Weights of a small transformer language model.
Size: 13 layers, width 96, 3 heads of 32 (1 for keys and values), MLP 384 GELU, vocabulary 4096, 2.17M parameters.
Each number is 50 + 10 x the weight over its row's rms, rounded and kept within 0 to 99. Layers, rows and columns count from 0. The size before them is the row's rms in percent of the matrix's.

# layer 4 attention output (transposed), 96x96, rms 0.0802, rows 8-16,40-48,72-79, columns 0-95
120:58 66 41 47 57 56 57 61 60 67 55 42 48 47 45 46 35 40 38 53 41 60 39 44 58 40 63 50 39 39 47 50 73 50 52 27 48 49 36 51 36 48 42 57 47 59 43 58 65 54 43 37 65 71 63 36 57 60 53 49 53 46 46 34 53 43 48 68 47 34 64 50 56 47 51 59 46 46 46 43 52 53 59 31 55 59 55 41 61 32 54 34 47 66 27 55
095:55 49 47 47 48 65 64 58 47 66 67 44 51 54 39 62 50 43 39 39 59 59 70 50 53 45 44 54 25 33 46 44 35 56 41 41 50 36 34 58 38 64 49 39 62 73 54 54 61 45 36 58 64 55 57 59 44 53 48 47 32 41 55 53 41 38 39 59 61 53 67 59 59 48 58 58 45 47 46 28 63 54 61 44 48 51 51 59 53 29 41 54 57 46 45 59
117:63 46 38 42 48 65 47 59 54 64 59 52 51 54 54 60 50 45 36 36 54 60 30 49 35 44 49 50 47 52 35 62 73 46 70 21 55 47 32 60 41 44 45 59 57 50 50 50 54 52 38 45 64 57 51 55 61 60 57 58 49 43 51 51 51 54 60 46 32 46 62 54 58 42 39 63 59 51 61 36 52 48 51 36 55 55 41 52 58 39 54 40 41 61 15 52
095:52 55 50 48 57 53 39 69 56 64 28 51 47 70 38 52 40 64 47 35 43 45 35 34 61 53 55 50 32 37 45 40 46 44 62 43 52 44 56 46 42 39 53 46 55 43 53 47 53 61 44 49 51 43 57 35 55 56 33 52 42 60 59 45 58 48 50 65 57 53 40 69 56 44 57 53 50 27 39 61 51 75 49 45 57 67 46 44 53 63 30 63 48 76 54 58
103:51 56 55 45 55 38 60 58 53 43 30 44 66 45 28 60 53 63 58 38 47 54 61 37 77 61 50 42 58 68 54 43 40 51 30 48 47 59 51 41 46 73 49 49 38 57 57 56 56 55 47 57 38 44 50 50 36 47 52 50 44 41 57 62 37 50 36 56 60 44 42 46 51 59 63 51 46 26 39 28 57 43 62 55 49 46 39 55 53 36 61 56 63 58 60 35
100:54 48 48 49 48 59 71 54 49 55 58 51 51 41 50 51 57 71 44 26 45 51 72 42 42 37 47 54 40 37 53 40 44 69 47 38 58 40 58 58 57 37 69 47 57 47 57 61 47 53 35 44 65 45 51 60 49 33 52 65 43 47 56 50 50 39 37 25 53 70 49 68 63 57 46 59 47 59 47 33 52 58 50 52 37 43 51 71 34 56 41 50 46 42 54 56
124:41 51 58 63 54 37 34 51 48 51 52 33 46 48 41 60 46 59 57 50 55 51 71 47 60 56 41 49 38 34 62 43 32 51 25 82 58 39 58 39 44 48 46 37 51 62 49 51 64 51 55 58 42 46 47 61 45 45 48 45 41 40 50 56 49 46 44 50 58 56 47 39 43 67 55 46 40 55 26 63 52 49 54 65 49 54 52 60 46 52 39 66 57 38 79 44
108:55 58 54 61 59 46 33 57 48 60 49 51 50 38 45 63 46 25 41 54 24 53 43 56 57 48 26 55 34 29 48 55 67 43 67 49 43 45 29 44 47 52 36 68 59 50 48 42 63 51 58 56 52 56 59 61 51 57 52 50 55 57 54 39 64 46 53 44 28 38 54 37 34 59 43 50 41 48 50 55 46 70 50 56 50 59 55 52 51 54 46 73 53 58 59 60
091:48 42 51 54 44 49 40 62 61 46 32 58 38 45 57 34 47 83 51 44 58 61 53 60 56 39 56 42 47 35 50 33 42 49 31 50 55 53 41 54 52 62 47 62 54 46 52 48 62 45 37 60 48 54 56 47 31 34 66 58 41 48 56 57 66 51 47 54 67 51 39 47 56 51 46 59 52 60 34 63 45 57 47 77 30 62 58 55 43 59 37 47 51 35 60 53
089:47 63 48 43 28 45 53 50 55 47 41 55 48 51 42 36 60 72 44 38 51 46 41 65 44 40 56 53 56 29 39 40 40 57 33 49 48 61 43 53 38 61 52 61 59 65 54 50 46 48 46 61 59 34 55 35 42 46 57 59 53 44 58 49 37 53 59 55 72 43 42 62 50 45 71 68 48 63 50 56 50 58 51 59 44 19 54 51 49 51 39 61 42 49 53 74
102:60 54 55 38 47 55 79 53 44 56 73 48 38 43 56 51 69 33 62 41 57 54 63 58 60 46 55 57 43 36 44 43 46 42 43 35 49 54 43 31 52 57 63 52 58 61 48 52 53 40 36 46 52 60 43 56 39 43 53 54 53 50 57 68 37 38 50 28 69 64 40 54 39 50 43 47 52 65 61 35 56 56 56 41 42 58 59 49 38 44 50 70 38 38 50 50
092:67 48 49 54 33 47 33 62 53 50 61 66 55 59 46 55 51 49 45 41 57 58 39 48 31 31 46 56 54 40 33 48 53 47 53 42 55 63 37 50 50 69 46 62 53 50 64 49 45 56 23 58 65 48 66 55 51 54 63 64 52 46 51 50 54 54 48 48 55 52 57 62 48 47 45 67 60 50 42 40 47 47 46 47 49 39 46 48 42 54 40 44 36 58 20 83
080:49 56 43 49 48 47 36 60 44 50 16 57 47 53 47 45 54 60 28 49 41 47 51 50 51 48 37 55 58 55 45 61 55 59 37 51 52 41 55 63 45 46 48 54 45 35 45 56 46 51 66 76 50 39 61 41 71 52 36 39 45 71 52 30 56 53 54 70 38 45 43 56 50 40 53 65 30 36 41 57 59 71 52 42 50 64 39 47 44 54 57 52 51 63 56 51
069:49 49 47 46 36 39 51 67 51 58 47 59 38 35 55 37 67 43 68 32 49 56 51 58 54 45 37 34 61 47 35 51 57 32 37 33 50 41 48 44 43 78 69 48 45 45 53 61 70 54 47 47 48 50 57 56 40 32 67 41 32 39 49 62 42 45 43 63 57 47 61 58 48 58 41 66 55 60 53 41 67 50 56 50 56 55 43 46 49 41 52 43 32 47 54 60
094:51 53 55 59 51 65 59 44 37 49 75 45 36 40 61 56 65 45 65 43 69 49 60 59 41 40 58 54 49 42 47 51 50 48 51 29 53 42 58 38 62 42 72 56 50 52 47 51 52 33 54 58 54 56 47 62 46 33 47 57 55 48 49 61 49 38 40 31 61 72 42 56 53 37 42 47 46 70 50 45 41 54 51 42 27 66 60 46 37 58 37 60 39 37 53 59
090:45 46 53 55 67 50 59 49 58 58 42 41 49 44 57 36 71 60 61 22 51 53 62 52 61 72 58 43 47 42 61 46 24 48 39 54 64 42 57 54 44 30 53 45 39 59 46 51 59 49 41 44 56 49 42 53 38 50 39 49 38 50 55 65 44 60 44 29 52 51 43 31 56 43 42 45 64 58 53 51 64 54 58 49 36 53 39 64 54 55 50 68 57 35 65 37
075:48 46 44 45 67 44 36 52 60 56 34 52 53 56 45 53 49 63 51 51 52 40 44 69 59 69 69 40 50 57 53 33 45 33 36 35 51 50 54 60 38 59 50 40 33 54 46 51 46 74 38 33 52 31 52 33 56 47 74 45 51 38 63 62 38 40 60 64 61 37 51 46 56 48 43 73 55 40 60 55 55 60 46 47 47 43 51 56 34 41 48 55 50 58 51 50
086:40 54 66 56 64 39 65 44 42 44 33 35 53 36 67 45 47 51 55 55 46 59 58 39 49 54 67 65 46 68 44 42 56 47 45 60 62 45 65 46 46 29 56 40 61 52 53 39 52 39 52 36 45 46 38 44 40 54 40 50 61 51 53 51 50 51 58 37 48 43 44 54 50 60 47 25 64 37 43 55 36 50 47 60 61 28 64 41 66 52 52 54 59 46 73 34
106:27 50 80 59 61 48 46 41 41 33 42 52 56 37 54 43 40 54 37 56 56 50 66 57 38 64 39 61 51 40 60 45 55 47 38 71 62 41 69 55 44 50 44 71 51 44 46 57 60 52 58 55 67 45 43 46 60 42 40 50 30 54 64 50 56 54 57 46 49 65 53 67 43 37 46 47 55 44 39 36 52 57 40 58 40 50 44 43 50 50 44 63 59 46 32 39
104:30 62 43 45 53 58 61 60 58 59 47 38 64 55 28 63 40 37 50 57 50 58 61 49 41 50 62 44 48 60 64 46 49 47 55 66 58 54 51 42 45 62 39 36 32 58 36 35 33 43 50 39 45 60 50 59 50 45 35 60 57 45 49 64 47 54 42 47 24 46 42 36 42 42 47 44 45 41 70 51 52 50 50 53 70 52 64 66 51 55 61 73 48 55 49 39
112:29 62 57 59 45 39 61 48 48 46 23 52 41 67 27 60 49 60 55 57 51 52 53 43 55 38 44 56 49 33 53 46 44 61 56 53 69 37 51 57 28 63 58 39 67 46 53 59 43 65 67 49 51 46 31 48 58 60 51 44 49 49 48 43 65 38 53 50 48 45 39 60 39 59 49 45 38 51 48 45 60 73 47 54 56 56 55 42 31 47 54 58 35 67 41 45
093:35 41 59 54 60 67 40 56 54 48 65 61 63 62 44 38 38 55 47 54 52 47 52 63 34 38 47 48 51 55 63 45 69 41 41 55 52 57 40 66 62 66 39 63 47 63 54 69 40 42 32 59 62 40 56 52 64 41 62 51 44 65 52 41 69 62 36 42 38 40 50 67 44 41 39 52 46 62 42 54 41 61 42 43 38 57 46 42 35 34 55 56 45 54 51 58
088:61 39 43 63 49 72 39 61 49 61 64 61 49 52 43 69 52 39 32 42 55 52 38 54 44 25 53 45 64 58 42 60 62 54 65 51 56 60 44 53 49 54 47 48 48 31 27 56 35 58 55 43 65 51 60 50 46 47 60 58 35 65 44 32 55 53 44 50 27 43 52 42 49 34 59 56 51 49 39 46 42 42 38 43 61 66 47 48 61 55 36 53 40 47 46 42
130:28 64 43 47 45 55 69 57 73 45 53 44 37 47 33 46 43 45 56 65 39 58 66 44 51 41 62 43 43 55 59 55 50 56 59 54 49 36 57 37 42 57 54 57 30 41 56 34 39 53 56 45 53 73 59 56 43 51 26 53 53 37 45 64 49 45 60 52 39 58 42 34 59 48 35 47 49 49 60 66 48 50 41 71 62 63 61 45 41 57 59 60 43 48 52 56
126:66 47 47 46 45 53 24 60 63 50 62 41 65 34 46 48 43 44 44 44 62 47 41 52 49 46 55 43 41 55 50 67 57 52 61 52 42 56 55 42 69 38 34 58 35 54 55 38 45 42 46 47 46 57 64 46 32 46 50 64 49 29 49 67 45 55 54 56 45 51 61 54 47 41 46 60 69 39 59 63 49 27 38 53 57 49 47 53 79 44 37 51 64 49 38 61
096:57 27 46 56 49 68 55 43 41 36 63 47 56 57 56 46 56 61 52 57 60 45 62 51 56 59 48 40 68 72 45 66 17 50 47 50 50 41 50 56 49 53 51 38 44 41 55 46 33 44 34 49 39 51 54 55 53 47 42 44 55 43 46 56 25 51 66 40 53 48 55 52 52 41 74 61 61 50 29 39 52 40 46 40 62 44 52 51 67 47 56 40 40 64 51 59
# layer 4 attention value, 32x96, rms 0.0829, rows 9-16, columns 0-95
101:53 38 52 56 43 45 56 49 48 31 42 56 27 57 36 48 58 60 46 52 56 46 37 61 67 56 39 38 66 47 36 62 57 59 59 45 49 54 39 68 48 34 53 56 47 34 53 46 47 60 58 47 53 35 52 45 72 59 62 46 49 47 45 38 61 51 53 51 45 41 48 51 64 53 65 47 47 56 32 62 44 50 48 69 31 58 34 44 57 64 57 23 57 65 55 54
098:53 44 40 34 65 49 62 49 69 59 34 55 56 58 63 25 34 49 52 59 57 56 58 58 39 52 57 68 55 42 70 36 50 56 48 45 26 48 50 52 65 43 50 57 39 51 39 35 60 52 68 52 56 53 62 59 47 34 50 50 52 43 50 50 47 59 47 50 43 64 40 52 48 39 52 51 44 63 55 69 37 52 35 65 36 34 38 55 45 45 58 40 53 42 65 43
094:70 58 65 47 48 46 61 32 53 47 47 49 46 42 46 43 47 55 63 54 51 54 48 38 38 57 46 47 53 39 38 43 47 58 57 65 43 45 38 40 48 50 52 42 53 45 48 57 54 55 46 46 48 64 52 39 26 45 58 63 51 37 66 67 39 42 39 46 52 60 58 47 60 64 62 24 59 44 59 41 58 32 50 65 60 39 51 70 51 66 46 38 48 32 40 76
098:57 42 43 62 40 34 47 40 60 40 63 34 37 52 56 44 49 48 51 66 68 47 41 60 44 51 48 57 59 49 58 43 54 45 54 62 39 59 30 48 51 33 42 58 60 72 64 38 45 60 42 50 51 59 47 45 73 48 39 44 65 43 78 63 44 57 59 56 61 54 36 38 48 49 75 42 49 57 59 51 49 46 64 41 52 49 62 34 54 49 51 39 52 60 47 41
101:52 46 41 50 53 47 60 58 37 52 28 66 65 52 39 51 54 54 47 50 52 45 41 52 45 63 28 37 58 37 48 61 49 62 47 55 42 63 63 60 53 43 54 40 65 32 61 51 51 46 40 68 45 42 46 37 58 65 64 57 33 58 70 48 62 64 48 53 54 32 51 44 32 72 59 52 50 50 64 46 55 53 58 57 52 40 29 67 39 43 57 57 49 44 49 42
094:46 44 47 54 50 56 61 52 41 39 54 62 47 38 49 40 55 58 58 61 44 41 37 57 53 45 32 57 55 69 37 36 61 49 52 49 61 61 41 38 43 61 68 44 63 24 64 64 42 62 58 55 51 49 52 39 67 55 38 59 51 63 54 51 51 48 31 50 63 40 37 49 50 57 60 36 34 56 48 35 61 45 58 47 44 68 49 47 42 52 50 28 30 65 57 47
104:46 47 61 35 47 44 46 31 67 48 50 53 53 48 67 51 54 34 46 46 46 46 56 48 59 55 72 53 41 53 46 44 58 53 51 50 69 44 85 37 62 43 56 60 59 66 60 66 58 34 33 39 46 55 50 46 41 31 53 70 43 55 39 54 65 50 45 54 41 62 48 55 52 49 36 40 45 40 61 42 56 35 53 50 54 61 43 41 37 63 54 36 53 40 53 57
103:35 47 39 58 66 50 46 38 62 53 74 50 53 51 39 69 34 40 59 33 38 53 42 62 38 54 43 30 63 45 50 67 54 59 53 46 50 56 35 44 44 60 60 54 42 55 59 33 48 62 29 56 42 50 51 44 76 61 55 48 42 46 51 64 45 47 40 41 40 53 54 54 57 51 49 50 38 44 55 43 55 63 55 64 57 69 44 57 36 51 47 66 65 46 46 63